Weights of a small GPT-style language model, trained from scratch on English Wikipedia.
Architecture: LayerNorm before each block, no position embeddings, biases, tied embeddings, ALiBi.
Each number is 50 + 12 x the weight over its row's rms, rounded and kept within 0 to 99. Layers, rows and columns count from 0. The size before them is the row's rms in percent of the matrix's.

# layer 2 MLP down (transposed), 2048x512, rms 0.041, rows 1166-1193, columns 256-383
098:56 55 44 49 34 43 40 43 50 85 60 52 48 41 36 49 67 49 36 50 44 51 31 54 50 25 68 62 56 52 53 42 49 71 38 42 70 53 53 67 44 30 70 57 45 21 61 43 55 47 49 63 60 28 41 64 49 45 39 44 39 64 68 51 45 51 48 49 45 47 42 61 54 36 47 63 69 46 55 63 36 42 54 55 57 66 50 51 75 37 47 67 25 67 54 31 58 27 82 74 67 74 40 43 36 29 59 58 70 61 58 55 43 39 72 65 72 63 38 48 37 36 27 48 49 70 44 51
111:67 07 61 55 35 59 55 62 68 56 66 36 60 71 27 42 58 53 59 50 55 62 51 52 46 43 71 42 67 27 25 48 60 51 80 38 48 61 48 50 62 19 54 26 38 42 50 58 51 38 40 39 66 43 49 17 58 47 59 34 56 42 48 44 67 66 65 37 67 49 47 54 48 43 49 44 48 40 55 52 54 60 47 49 70 67 61 55 49 45 45 32 30 37 51 34 19 52 51 47 57 43 59 38 38 47 42 24 53 65 47 57 55 58 66 49 39 46 52 44 49 51 41 48 52 64 46 47
093:24 56 38 44 67 39 52 55 65 59 64 57 31 28 51 48 44 31 49 46 43 46 53 43 50 65 51 54 44 45 77 57 62 35 19 55 38 54 43 43 62 35 51 48 63 39 71 62 53 55 42 45 45 39 48 37 60 37 58 59 64 47 69 49 45 38 49 39 48 43 39 64 72 39 51 50 57 48 43 41 57 38 66 46 62 42 58 28 69 58 61 39 45 73 31 48 46 48 68 53 56 48 56 38 47 47 48 66 65 58 38 69 63 42 69 55 55 39 42 48 57 24 50 40 37 44 57 57
104:63 48 58 47 19 54 48 59 36 28 33 44 33 37 61 58 55 50 53 58 37 52 55 51 69 56 63 33 54 40 47 37 61 68 42 57 54 63 48 35 55 53 59 55 56 54 45 43 30 41 21 44 45 64 38 62 61 50 49 37 42 47 68 62 66 42 51 44 70 74 42 61 49 69 57 42 44 63 57 36 72 60 44 55 30 42 57 36 60 53 52 36 29 77 55 29 41 34 35 53 68 35 65 55 48 49 74 30 78 54 38 45 36 54 46 45 31 37 51 51 46 51 66 47 53 66 68 45
095:47 65 49 41 53 71 57 61 41 38 51 37 50 44 33 56 66 42 51 29 68 40 35 57 52 60 60 54 59 58 57 32 56 45 49 45 43 61 47 41 42 57 50 57 58 70 53 64 60 55 67 36 30 52 44 27 36 50 70 74 46 58 46 38 54 31 57 55 40 38 44 56 58 46 59 58 45 60 45 37 52 53 44 60 35 37 36 56 36 39 44 78 51 26 34 61 38 39 43 60 45 38 32 75 20 40 52 41 46 58 64 44 57 40 76 47 55 37 59 62 58 65 49 43 38 36 37 57
101:52 41 51 35 54 39 40 54 67 50 53 43 38 42 45 53 55 63 36 56 44 66 41 47 42 58 53 45 34 56 46 48 70 47 57 44 75 41 45 49 61 49 35 50 50 68 50 54 52 42 59 36 29 35 29 31 49 49 54 44 54 40 57 45 37 61 56 56 26 51 61 39 40 16 65 35 76 59 41 51 73 56 48 64 43 46 41 68 53 37 59 49 58 50 44 45 48 52 38 48 49 32 19 53 58 32 56 29 43 38 42 50 47 56 24 45 26 62 44 64 43 48 45 56 55 59 56 45
094:29 48 41 74 49 60 41 45 46 54 64 43 36 26 46 53 75 59 46 41 67 38 33 47 49 57 33 38 69 55 67 57 58 45 50 43 51 34 69 38 59 38 51 32 72 39 41 50 37 51 47 48 41 59 41 68 40 75 58 53 49 24 35 54 53 38 49 42 46 24 38 43 65 39 26 54 51 49 46 44 40 43 46 78 46 38 47 46 48 43 58 34 61 57 31 74 31 60 74 47 27 35 66 42 72 51 68 56 54 70 47 40 57 64 68 34 59 47 60 48 70 57 57 47 44 68 48 55
093:48 51 40 40 57 34 52 56 48 65 62 36 28 46 59 48 73 61 53 46 69 52 70 71 75 42 42 39 67 39 66 51 46 58 54 41 68 47 57 43 47 51 68 87 55 43 45 42 54 60 73 59 38 51 49 37 28 48 28 40 63 43 22 40 52 57 56 66 47 77 58 11 32 40 60 46 55 50 67 46 56 48 53 48 73 54 32 68 57 54 59 49 59 42 52 48 70 75 50 49 46 35 64 44 51 62 68 54 57 54 59 74 53 62 53 48 45 51 61 49 30 57 65 40 69 66 37 77
101:40 31 54 74 56 46 53 64 44 48 62 74 29 38 68 58 35 60 41 35 59 58 53 35 64 44 59 52 47 48 50 60 38 61 56 40 64 59 40 45 60 54 37 64 68 56 58 49 35 56 60 53 55 50 38 33 60 37 46 54 54 23 48 31 36 66 51 64 47 53 35 21 45 47 61 47 68 29 68 31 54 54 41 36 45 36 57 46 56 46 45 44 50 49 47 43 35 48 49 62 38 54 63 57 53 69 50 53 44 51 51 47 39 45 47 62 55 54 58 33 46 65 56 55 66 60 50 60
091:57 38 94 39 52 62 75 63 67 63 46 45 51 38 55 35 43 49 67 53 57 46 37 61 46 55 67 32 50 59 40 52 51 62 60 42 63 60 61 75 45 58 53 64 59 41 34 51 59 53 39 73 64 46 38 51 38 22 43 59 45 70 40 41 62 33 63 62 77 60 51 44 51 61 34 45 57 53 72 60 59 56 33 56 48 50 58 45 54 60 40 58 60 41 42 51 48 54 64 56 52 43 39 44 40 40 46 66 36 48 41 53 48 59 58 22 53 54 60 41 48 58 57 58 61 76 51 58
107:73 60 46 28 43 46 33 40 50 45 36 41 60 46 45 67 70 62 41 52 48 39 32 45 54 47 36 43 55 37 47 41 38 50 39 53 63 54 55 45 55 33 49 35 50 55 49 28 60 34 47 60 64 52 49 57 56 49 52 53 44 63 55 63 50 66 54 31 57 44 59 35 37 57 34 45 71 38 55 56 46 63 38 43 35 60 37 45 24 62 38 53 40 56 24 22 59 67 45 67 45 48 51 70 43 45 49 58 57 54 49 37 72 53 69 42 61 38 61 53 39 47 24 76 69 41 63 80
105:55 66 47 59 30 52 39 20 39 30 75 51 60 49 49 53 64 59 43 50 39 42 48 50 47 36 49 36 46 49 44 65 43 50 66 37 48 76 43 58 41 32 76 33 36 49 62 51 46 53 66 58 39 47 45 49 54 44 71 39 59 35 60 40 28 29 56 44 37 33 50 44 64 39 28 52 70 41 62 45 37 57 49 60 52 48 31 37 65 48 47 60 79 56 23 45 42 59 28 59 64 64 31 37 48 62 51 50 42 28 49 49 33 29 39 58 45 54 57 47 57 49 48 51 40 56 44 38
090:59 50 37 55 48 40 33 36 63 51 32 46 75 34 50 78 47 51 51 38 45 47 36 55 67 58 39 77 29 41 41 43 40 21 61 47 43 46 56 43 41 47 40 37 50 57 46 47 84 56 49 65 45 63 40 62 59 45 69 79 46 72 44 49 24 58 37 46 63 24 57 38 60 64 41 54 26 61 64 31 40 58 62 54 49 42 56 47 56 44 47 43 54 60 55 50 47 51 53 28 67 49 43 41 54 64 30 35 51 54 54 70 51 37 82 46 54 60 30 43 49 52 50 46 70 37 62 51
104:47 70 32 45 52 85 61 33 49 50 41 45 59 63 42 51 57 21 84 53 55 35 70 18 42 63 31 60 53 60 60 61 42 56 56 39 43 50 41 60 41 70 56 41 78 38 56 46 22 61 53 49 57 64 49 60 67 52 60 43 75 63 38 51 70 47 45 40 42 56 40 42 48 58 45 49 28 54 45 52 45 53 73 50 53 60 28 58 52 49 55 69 48 41 54 41 46 62 40 42 26 74 46 55 28 38 37 53 76 75 66 45 53 51 56 51 28 36 65 64 62 47 66 48 58 38 39 35
096:53 49 45 40 65 49 46 42 49 53 44 65 54 59 46 69 55 51 62 41 42 48 70 24 60 30 40 61 36 36 42 84 70 59 53 50 48 34 40 33 54 51 46 57 47 70 47 42 46 39 52 35 49 40 66 46 47 54 38 39 54 66 53 81 72 43 36 63 62 55 63 34 49 66 36 26 48 25 39 33 47 69 27 55 48 20 43 48 45 42 26 48 73 41 60 53 50 47 61 46 50 36 34 50 58 53 62 46 58 54 57 51 35 59 76 43 37 51 44 30 51 50 76 48 52 55 54 47
100:51 44 46 58 68 60 63 33 49 44 42 40 41 45 53 60 27 59 46 80 36 40 60 44 49 53 51 55 49 52 62 29 56 44 62 33 79 56 58 39 37 67 42 48 57 65 36 63 33 46 54 26 53 25 56 54 32 44 49 52 43 47 43 55 40 61 52 46 39 59 28 46 54 38 52 53 40 39 34 52 61 24 53 47 51 57 54 65 61 44 36 58 35 53 44 55 73 70 41 54 45 49 62 61 44 43 42 46 36 59 53 51 66 47 63 27 33 36 60 54 45 49 52 63 47 51 43 45
100:44 61 25 62 24 35 51 33 51 48 48 60 59 26 57 52 49 38 47 19 52 42 51 85 49 42 43 57 57 52 57 60 39 56 46 30 37 38 45 46 36 46 57 49 70 52 39 47 42 73 42 47 44 61 62 45 40 37 53 53 52 50 43 43 47 54 59 50 31 73 55 47 54 61 53 32 49 64 40 54 32 37 54 46 57 59 59 51 69 81 48 38 48 65 57 63 46 48 34 66 50 58 54 34 43 66 47 43 57 28 57 64 58 22 54 41 40 53 25 54 28 52 46 76 31 49 46 68
098:38 51 57 59 47 37 59 44 48 46 22 45 66 66 47 54 31 48 62 25 53 57 41 62 54 50 56 48 49 31 48 16 53 36 31 45 69 38 75 41 28 51 70 40 43 54 55 48 52 80 52 50 31 56 45 48 55 24 40 39 41 49 69 74 43 44 57 57 68 53 42 58 54 65 55 48 56 44 47 51 75 50 47 51 46 46 61 30 40 35 40 78 50 25 52 43 45 61 52 59 37 47 54 56 53 50 39 48 57 71 44 45 44 58 48 46 49 65 57 63 60 59 31 43 53 45 59 53
092:38 59 38 42 55 26 51 42 76 55 57 36 47 54 58 44 59 58 49 48 58 53 50 51 57 55 55 43 48 34 60 74 69 46 43 68 35 56 68 51 53 68 36 37 48 79 49 62 54 64 42 55 46 45 57 26 69 33 37 39 55 39 61 62 56 38 54 31 58 47 43 47 33 47 76 32 39 42 55 50 66 48 39 38 75 58 49 53 61 37 33 53 43 53 27 49 50 59 45 52 61 57 34 58 61 50 51 47 52 61 53 47 46 47 42 29 66 56 44 57 47 40 40 41 63 55 50 32
085:37 43 48 59 42 60 67 61 56 53 63 71 32 64 42 51 26 64 43 49 66 65 44 52 45 65 29 60 53 53 57 62 41 51 37 64 31 80 55 50 35 57 35 64 51 38 52 51 58 46 58 62 24 64 48 36 60 67 39 33 69 56 58 20 59 51 59 67 58 26 53 61 44 35 55 53 67 47 68 33 56 27 61 58 70 66 62 40 32 38 74 40 39 30 68 54 49 62 58 37 62 61 43 60 44 55 71 41 31 53 43 45 35 37 48 63 61 46 29 39 51 42 49 51 48 37 24 59
098:74 72 65 47 36 68 26 63 44 38 54 63 56 57 27 52 46 40 48 47 53 54 48 57 50 21 36 43 46 39 66 61 73 47 55 71 47 42 58 53 52 36 79 61 61 68 46 50 51 60 59 37 46 60 72 32 59 56 59 48 34 48 43 47 44 67 39 63 36 45 54 80 39 41 53 59 57 58 58 41 57 57 53 50 49 44 51 52 32 50 41 28 65 51 34 43 43 40 67 34 38 27 46 58 51 37 40 34 37 54 44 83 66 42 45 46 54 54 47 34 52 56 40 61 53 47 54 48
092:65 55 46 46 52 43 55 80 32 53 62 53 50 73 43 36 47 57 46 62 58 50 47 53 64 44 57 38 41 52 67 43 53 47 55 44 47 24 28 49 47 68 52 48 64 84 46 32 62 51 34 53 36 57 50 51 42 53 52 55 52 60 67 38 39 59 26 62 47 48 50 41 32 47 64 56 54 32 50 43 41 70 57 67 45 62 30 63 60 50 48 45 65 70 58 51 51 51 62 48 54 59 41 40 58 59 44 50 58 48 53 38 53 66 16 45 57 50 39 59 40 63 48 69 37 39 40 63
097:52 39 59 59 49 48 52 44 54 62 58 55 53 58 50 75 63 42 66 60 40 51 61 30 69 47 37 39 21 43 33 56 55 43 47 64 42 35 67 45 70 52 49 52 51 54 65 28 48 52 29 61 64 47 28 45 55 43 46 54 44 50 22 57 59 35 52 50 45 54 53 41 54 68 45 59 55 42 32 48 47 68 50 51 29 42 50 38 57 66 47 59 52 60 54 42 50 40 61 62 52 51 35 46 49 36 55 42 37 35 54 86 47 53 43 23 57 46 53 28 63 51 54 64 30 58 38 62
091:55 56 48 84 43 47 48 67 46 47 49 50 42 53 67 08 62 49 34 66 43 36 39 33 34 57 46 75 75 64 61 63 59 72 58 50 57 58 45 50 47 22 47 66 51 66 56 39 58 43 51 51 53 53 34 64 60 54 44 50 70 46 41 62 58 63 62 59 36 63 48 57 49 42 57 58 27 37 36 58 77 65 47 38 49 58 43 46 51 50 57 52 43 49 54 69 52 44 53 51 60 48 45 55 31 48 53 58 40 63 40 52 47 41 58 61 44 39 37 57 28 43 61 36 55 56 52 39
111:53 55 42 28 40 40 48 26 45 53 28 50 54 44 39 34 55 36 41 52 31 38 65 55 61 46 44 58 39 59 37 65 55 82 52 53 31 42 56 31 63 46 60 36 41 42 42 52 32 61 27 72 75 50 60 49 61 61 41 43 37 57 63 56 52 59 58 42 52 68 53 46 45 55 66 28 40 42 35 44 49 61 37 24 50 51 75 49 36 49 47 46 61 50 55 46 63 55 51 66 39 78 60 65 39 43 51 39 68 29 52 58 56 47 36 70 72 47 80 41 16 40 55 46 49 25 26 42
107:60 73 54 57 59 62 60 51 50 54 44 71 44 36 69 42 30 59 27 53 51 51 45 61 78 69 71 46 46 51 60 57 49 23 58 54 54 47 61 47 62 49 32 70 41 50 56 49 44 52 40 27 44 35 21 39 64 59 61 76 41 47 47 69 58 56 43 46 61 49 58 51 63 32 58 29 49 63 38 35 43 30 52 48 43 60 52 52 74 38 34 29 36 73 44 63 55 53 45 67 40 78 48 55 57 49 63 49 42 30 49 64 45 55 51 44 67 58 75 39 43 68 61 49 45 55 48 53
108:49 62 62 41 72 57 75 45 63 32 38 44 58 58 35 47 49 48 45 34 56 38 24 45 53 44 59 54 44 61 56 48 70 52 40 35 62 34 69 77 65 52 52 43 56 56 47 51 70 66 28 51 46 54 46 48 53 43 38 59 28 61 65 60 54 59 63 39 49 45 65 66 69 31 65 57 41 54 46 51 49 55 48 52 54 42 57 57 65 57 38 62 67 53 50 58 43 58 45 57 57 62 68 34 43 63 82 61 40 31 43 70 34 39 70 69 76 46 59 49 47 47 39 68 51 55 53 44
094:49 44 26 56 33 52 54 51 62 55 54 44 39 57 59 58 58 57 57 69 46 44 47 26 52 21 57 55 54 73 56 45 68 49 71 49 31 84 60 53 56 53 51 58 26 63 65 49 38 60 34 31 54 65 49 70 59 62 57 55 51 38 64 51 35 55 43 60 52 39 54 61 52 51 42 69 51 43 48 68 47 36 37 25 37 53 35 49 59 46 73 58 49 46 33 56 65 49 49 53 42 75 53 44 63 33 52 50 44 41 25 27 24 35 52 41 50 48 26 46 30 45 42 60 65 42 67 67
# layer 2 MLP up, 2048x512, rms 0.041, rows 1167-1193, columns 256-383
109:48 36 51 52 46 48 36 36 59 67 52 68 38 52 50 48 51 82 56 54 36 37 41 36 32 73 71 44 53 41 35 44 45 53 42 43 47 72 46 46 65 55 38 38 34 50 57 37 63 31 37 53 19 53 60 49 45 61 66 43 49 47 55 63 56 57 39 62 47 59 36 68 40 77 52 55 41 55 70 56 84 33 41 55 73 49 45 50 45 73 25 32 48 24 21 54 50 66 36 36 47 38 43 41 33 42 57 47 68 52 78 65 40 72 57 61 55 41 44 44 47 46 63 44 56 51 61 40
092:36 43 33 68 67 62 65 57 37 71 36 43 73 48 31 78 48 55 52 59 43 55 46 49 72 34 42 45 57 38 48 65 54 63 27 38 52 52 42 64 46 57 51 52 59 38 49 57 38 52 53 37 61 51 45 67 35 20 48 33 30 36 40 72 57 80 52 49 71 52 50 61 53 47 29 57 40 70 70 69 50 16 54 44 48 41 53 50 71 62 50 37 52 32 48 40 53 43 34 56 26 67 58 39 44 30 48 67 38 31 41 46 39 67 57 19 56 76 39 61 43 77 47 50 24 53 72 63
106:47 49 54 53 44 67 55 45 46 62 56 39 42 57 60 46 41 50 52 47 32 81 36 31 41 66 44 19 27 36 60 25 58 83 44 38 75 35 52 27 28 56 66 58 60 61 36 41 38 32 68 41 38 61 41 51 64 56 45 28 42 48 59 60 60 43 61 56 50 42 41 45 42 50 71 55 65 39 58 44 61 64 38 57 47 13 52 57 71 66 50 55 26 29 42 55 45 53 41 43 57 54 46 46 48 64 58 49 55 64 71 41 48 58 33 61 57 37 47 49 47 60 58 34 47 51 69 53
090:56 55 22 46 36 73 28 48 44 43 64 39 54 27 45 53 44 71 37 49 46 48 35 51 48 52 63 41 41 24 46 45 22 80 32 39 59 32 64 42 59 47 64 67 38 40 26 26 59 50 44 61 51 44 57 38 38 47 49 74 25 39 60 46 09 40 60 32 59 41 38 58 60 66 42 49 63 63 72 45 43 47 40 27 61 48 45 57 61 60 51 62 38 53 69 52 59 62 61 39 55 50 47 30 45 61 53 30 65 63 37 45 37 56 44 24 47 72 37 47 66 62 51 27 43 63 57 59
102:51 51 65 61 37 46 45 47 62 40 39 22 56 61 37 53 25 36 53 55 36 51 57 57 86 43 41 38 61 51 76 54 53 56 41 46 32 37 41 53 45 44 56 61 48 64 62 66 38 51 57 53 55 70 40 53 47 72 42 49 58 47 76 24 40 70 37 42 57 54 49 44 62 34 51 53 62 49 84 44 64 44 45 66 46 47 42 53 45 57 41 59 58 54 47 61 52 56 64 56 44 66 50 83 65 55 66 45 34 63 54 46 29 63 50 46 58 38 74 34 58 56 44 52 47 57 54 57
096:45 31 41 48 50 73 22 77 31 55 49 47 56 57 53 25 51 29 54 49 38 63 65 27 56 44 61 34 47 56 31 63 39 42 64 56 44 36 53 49 36 39 50 49 29 52 58 35 40 52 31 63 30 50 60 68 35 51 64 62 55 54 47 33 50 68 50 55 38 52 62 69 52 37 43 60 53 41 74 54 39 29 54 44 58 26 69 35 52 48 38 54 46 47 30 58 64 58 57 66 49 45 53 38 48 39 51 57 64 31 49 54 56 70 37 40 57 44 58 40 63 53 40 31 67 43 61 61
099:51 59 54 60 65 69 24 43 56 33 27 53 46 26 44 34 44 31 46 53 38 43 62 57 22 47 48 48 57 35 64 70 49 38 48 51 46 53 53 45 58 54 62 44 36 62 52 63 51 59 61 41 85 62 45 47 56 29 36 37 50 67 56 66 32 50 43 37 56 33 48 41 34 61 64 50 60 61 51 28 50 32 29 60 40 56 68 73 55 72 59 50 29 20 38 32 63 36 40 68 42 35 32 53 35 63 43 24 60 68 66 47 28 52 75 45 29 49 42 53 56 65 45 69 52 57 42 52
105:31 52 57 43 47 68 37 47 38 61 48 52 61 43 46 50 49 24 58 57 58 59 28 56 37 54 36 39 29 42 55 66 46 46 51 69 61 45 62 47 45 46 53 59 67 53 46 29 90 63 49 45 71 42 53 47 27 44 51 47 37 41 50 60 46 69 17 47 40 49 29 52 42 61 67 54 55 52 67 36 48 40 49 32 80 32 40 41 57 71 43 53 52 59 33 60 39 27 36 50 59 74 34 51 68 45 50 30 34 56 65 59 13 41 55 57 45 67 45 49 51 48 56 53 46 55 46 85
091:51 25 45 72 49 40 40 49 53 50 54 63 67 60 53 35 73 34 70 45 38 64 54 30 32 32 70 59 31 47 49 50 53 26 43 63 60 37 44 54 41 52 60 49 33 47 60 35 40 51 43 56 38 64 31 44 67 36 64 79 40 45 92 50 29 59 52 49 44 41 47 47 59 66 51 55 52 60 46 51 50 35 50 29 73 76 51 77 46 35 52 42 39 55 69 44 46 71 53 46 31 68 48 50 37 67 59 62 47 48 47 54 52 56 34 39 61 44 65 51 71 36 62 53 54 32 58 56
101:64 38 23 50 64 39 49 77 37 59 44 45 50 46 52 56 47 38 28 52 50 47 45 61 51 36 56 52 47 47 55 50 60 44 36 69 49 66 63 39 35 53 38 51 53 51 30 26 58 29 61 39 44 61 70 56 42 41 37 72 50 63 43 44 26 40 24 41 49 34 46 45 48 54 61 36 51 48 53 50 50 58 26 52 60 32 65 51 43 66 38 54 49 62 56 36 61 46 56 39 54 43 38 75 43 48 77 48 65 61 48 49 71 41 54 49 57 48 38 34 69 30 55 54 64 63 50 39
112:47 62 47 73 53 48 65 56 53 45 30 47 49 32 47 46 41 25 49 49 42 41 80 44 47 57 63 34 58 34 48 65 20 41 50 51 44 55 50 44 57 51 56 50 48 19 39 73 48 43 56 43 55 43 50 44 48 34 57 55 68 30 43 26 46 40 62 50 44 60 59 54 44 59 48 53 41 49 54 35 58 26 68 27 36 36 31 69 61 59 54 26 41 64 52 52 42 39 40 42 42 60 48 46 48 52 54 51 88 67 34 53 30 60 51 46 40 43 36 68 47 61 57 61 50 53 31 52
097:42 46 47 46 27 61 58 33 65 55 50 34 70 60 65 43 28 32 43 50 65 37 53 38 40 56 58 44 55 50 47 47 58 50 44 49 31 55 43 43 68 51 60 38 26 56 40 50 54 46 44 50 37 45 62 51 35 33 72 47 46 42 27 53 57 65 43 62 48 34 44 51 54 42 37 79 33 42 63 56 57 72 59 47 56 32 69 58 49 60 50 41 47 36 42 57 41 37 63 60 46 27 43 34 61 12 64 71 41 51 42 66 35 62 65 71 43 40 50 63 41 68 40 52 65 60 42 48
105:45 59 53 45 46 49 65 37 64 32 23 62 70 45 41 50 42 48 47 52 57 43 42 47 33 42 67 51 47 52 48 44 30 55 52 63 57 38 46 46 62 50 43 51 61 68 73 73 44 54 57 50 65 43 54 63 54 60 58 43 43 54 41 37 50 69 69 57 37 39 48 54 51 42 54 55 34 56 55 59 49 44 30 49 63 69 46 36 41 37 37 38 58 44 60 64 58 46 53 46 76 36 49 43 41 44 40 45 43 54 38 44 43 39 55 51 70 50 58 46 50 27 49 54 57 37 39 51
105:28 53 40 60 37 37 37 55 50 59 20 40 60 63 61 53 54 60 60 46 37 51 33 47 48 45 44 60 49 54 26 61 46 42 70 65 47 58 42 65 35 45 32 43 60 59 42 50 67 52 63 45 37 43 46 56 41 42 47 52 60 59 49 47 71 52 51 54 56 45 34 49 27 47 50 41 67 59 76 36 33 32 39 52 38 61 33 66 51 49 67 57 29 42 30 43 81 57 48 46 50 64 22 39 43 57 68 39 23 51 52 57 43 53 23 67 66 55 58 52 48 45 35 28 58 58 54 44
096:55 68 66 39 40 49 50 56 36 40 45 42 46 51 45 60 46 14 32 25 63 45 44 45 50 42 64 27 69 28 70 61 49 39 57 50 49 59 70 34 44 44 35 53 51 57 66 34 47 41 58 65 72 54 48 63 56 38 51 46 52 80 70 29 46 43 38 54 59 33 52 49 41 49 33 58 61 43 53 65 40 25 46 41 38 48 45 61 57 51 54 73 28 47 47 65 46 47 44 49 31 49 39 47 43 65 50 56 70 39 64 60 59 61 58 39 38 40 47 38 32 75 49 42 45 55 59 42
095:67 40 67 49 45 40 20 18 58 50 51 65 54 48 54 49 70 69 71 61 39 46 26 33 53 55 76 41 51 47 57 56 65 34 33 49 60 36 46 72 64 61 43 51 54 38 62 52 42 46 57 65 45 26 51 59 48 38 55 46 69 64 49 54 51 60 43 27 74 54 54 47 66 58 48 62 42 51 42 45 46 61 49 52 54 71 44 36 52 48 60 48 76 45 32 34 46 34 48 49 47 57 67 47 37 46 49 38 65 49 59 70 46 25 72 64 54 42 49 23 34 35 64 45 33 32 46 74
091:65 40 48 50 52 51 47 61 61 56 62 40 78 47 39 46 42 79 35 50 56 59 40 27 48 69 44 23 54 36 57 36 46 50 52 58 61 62 73 63 40 47 48 57 56 51 59 51 51 54 42 51 31 47 40 65 65 48 55 62 53 50 74 62 54 45 52 42 55 70 70 51 47 74 75 58 31 62 65 36 58 51 40 33 48 30 66 34 52 67 61 62 58 63 28 62 44 47 67 37 46 44 55 43 34 67 46 50 71 55 40 51 62 44 73 62 52 51 48 61 31 76 33 52 56 67 50 50
090:57 22 36 50 64 58 59 66 48 39 65 59 50 40 38 60 49 41 44 69 55 36 36 37 66 41 46 38 57 48 44 48 46 42 43 25 46 65 32 51 67 43 62 24 51 55 88 58 52 64 47 51 61 36 62 38 33 46 32 51 54 38 64 40 62 41 50 54 19 31 68 49 50 49 52 52 58 68 38 60 35 38 30 42 61 46 44 26 47 52 53 55 41 55 58 59 74 67 37 41 60 42 45 45 66 61 39 40 56 47 53 32 47 77 66 59 78 61 49 40 71 46 67 56 57 58 49 45
084:33 47 45 41 38 34 44 80 50 47 38 56 46 61 29 50 23 51 62 57 65 20 62 41 44 43 34 43 63 66 58 46 50 62 44 34 57 58 62 61 51 64 44 36 70 53 52 89 59 54 43 48 55 57 35 67 54 50 42 77 46 57 38 50 59 37 46 54 50 34 52 42 44 44 15 56 42 53 16 48 45 57 42 50 39 39 48 52 57 63 66 45 57 40 54 50 42 53 48 78 48 33 42 46 53 23 50 53 48 43 76 73 84 59 53 49 47 62 47 58 36 41 57 58 45 44 40 30
088:46 35 62 60 56 45 40 75 53 28 29 44 68 60 40 62 84 62 58 48 38 45 29 63 61 36 36 52 43 50 40 59 70 41 57 39 42 65 46 40 55 62 30 72 62 52 64 49 53 45 76 53 49 46 44 29 63 52 57 33 29 38 60 65 35 51 61 60 72 42 44 61 60 53 63 54 54 59 58 81 78 35 53 62 57 62 31 37 56 55 67 37 38 45 35 39 46 51 43 54 61 43 43 42 42 46 65 54 45 44 62 61 36 55 40 31 48 53 53 61 37 65 60 61 66 52 65 57
090:53 21 66 52 51 60 59 62 71 41 27 51 26 32 74 41 65 29 76 40 46 36 49 33 49 39 42 36 39 27 70 40 56 28 76 62 65 41 72 52 17 66 67 63 42 46 50 48 48 55 52 59 55 50 62 51 58 60 53 64 58 36 46 73 49 60 48 45 35 53 52 61 55 44 46 20 67 54 47 42 44 33 43 59 46 55 67 45 50 49 43 35 57 43 38 59 44 46 60 76 49 31 45 61 73 64 35 38 57 57 72 46 52 54 40 61 47 26 70 45 52 56 57 52 52 35 42 45
098:66 66 46 45 35 37 37 49 55 48 56 47 45 49 59 42 48 46 52 61 38 41 40 36 50 50 42 48 50 61 44 77 64 44 52 53 43 19 63 51 48 37 45 59 40 66 31 50 52 37 42 43 42 31 60 67 50 48 39 25 47 48 28 39 39 41 53 45 47 58 45 51 56 64 37 56 50 36 71 56 46 54 30 39 52 51 53 40 55 60 49 38 39 52 47 41 51 60 68 41 46 53 33 35 72 51 58 42 68 58 37 43 65 60 66 47 30 73 52 81 76 46 70 46 62 13 40 51
094:47 45 53 47 50 64 45 65 37 55 62 37 59 31 54 54 52 54 54 71 35 52 49 49 79 42 63 49 45 43 55 31 45 50 61 51 30 28 50 42 60 66 45 53 49 44 50 47 62 46 44 44 49 46 43 44 31 47 63 48 35 47 42 57 59 44 55 42 58 50 42 21 33 48 49 50 41 61 50 59 48 49 71 37 49 47 38 45 66 47 54 42 47 52 50 42 30 34 38 26 56 19 64 38 60 46 44 61 54 42 67 53 32 62 51 31 47 46 51 35 63 52 49 33 41 37 47 52
110:46 40 53 49 31 36 53 65 43 57 28 51 53 45 53 42 38 69 43 36 41 49 44 50 46 56 40 28 37 30 52 51 71 40 42 38 41 31 41 49 63 76 33 53 46 66 50 36 31 65 40 43 38 47 46 64 46 58 37 41 55 51 66 36 66 64 40 58 61 70 50 54 42 62 60 69 47 58 38 47 45 50 66 29 51 64 26 43 60 38 20 49 58 42 37 37 41 56 32 61 47 65 53 49 50 47 61 74 45 59 51 65 38 62 63 55 80 49 72 48 45 56 70 51 48 39 16 49
095:61 40 43 43 55 52 53 44 56 28 60 63 18 43 57 59 70 62 52 50 38 57 46 52 49 74 61 30 23 43 60 39 31 43 47 41 32 40 62 53 68 43 50 61 55 27 53 64 43 51 51 35 32 50 34 68 55 39 28 56 39 44 37 50 63 38 38 69 77 32 52 61 67 58 59 62 48 65 40 57 45 31 44 49 39 66 39 63 58 52 39 26 42 44 46 40 48 41 57 49 52 50 52 73 36 42 68 51 53 35 56 44 32 52 43 73 40 44 60 33 61 47 55 36 35 42 49 75
103:48 61 60 44 55 55 34 49 50 60 63 47 60 48 43 56 56 44 46 48 37 56 52 40 48 59 33 48 21 50 40 43 60 50 33 39 47 47 25 39 50 41 54 58 32 51 53 47 41 35 69 34 41 35 48 52 44 43 58 39 15 51 80 70 40 42 40 52 53 53 66 41 42 57 50 37 39 41 48 49 42 49 52 44 54 55 50 60 67 59 44 43 43 61 58 83 53 28 39 54 51 22 53 51 54 41 49 63 46 57 57 68 49 47 38 48 58 53 63 73 32 36 33 25 48 48 49 54
095:80 30 49 36 38 70 61 37 55 44 46 41 41 58 45 51 53 62 52 47 39 68 39 38 60 51 27 69 46 61 57 38 56 58 37 49 46 51 48 42 34 32 38 68 49 56 55 46 39 56 40 60 35 36 28 48 48 43 49 44 29 36 37 45 53 41 36 52 37 48 46 49 60 44 40 41 38 78 41 41 68 42 62 46 56 61 46 55 61 46 43 43 55 34 59 75 60 63 63 70 46 37 50 50 70 26 46 42 37 49 44 48 49 39 37 62 46 40 63 51 40 39 49 56 47 62 55 58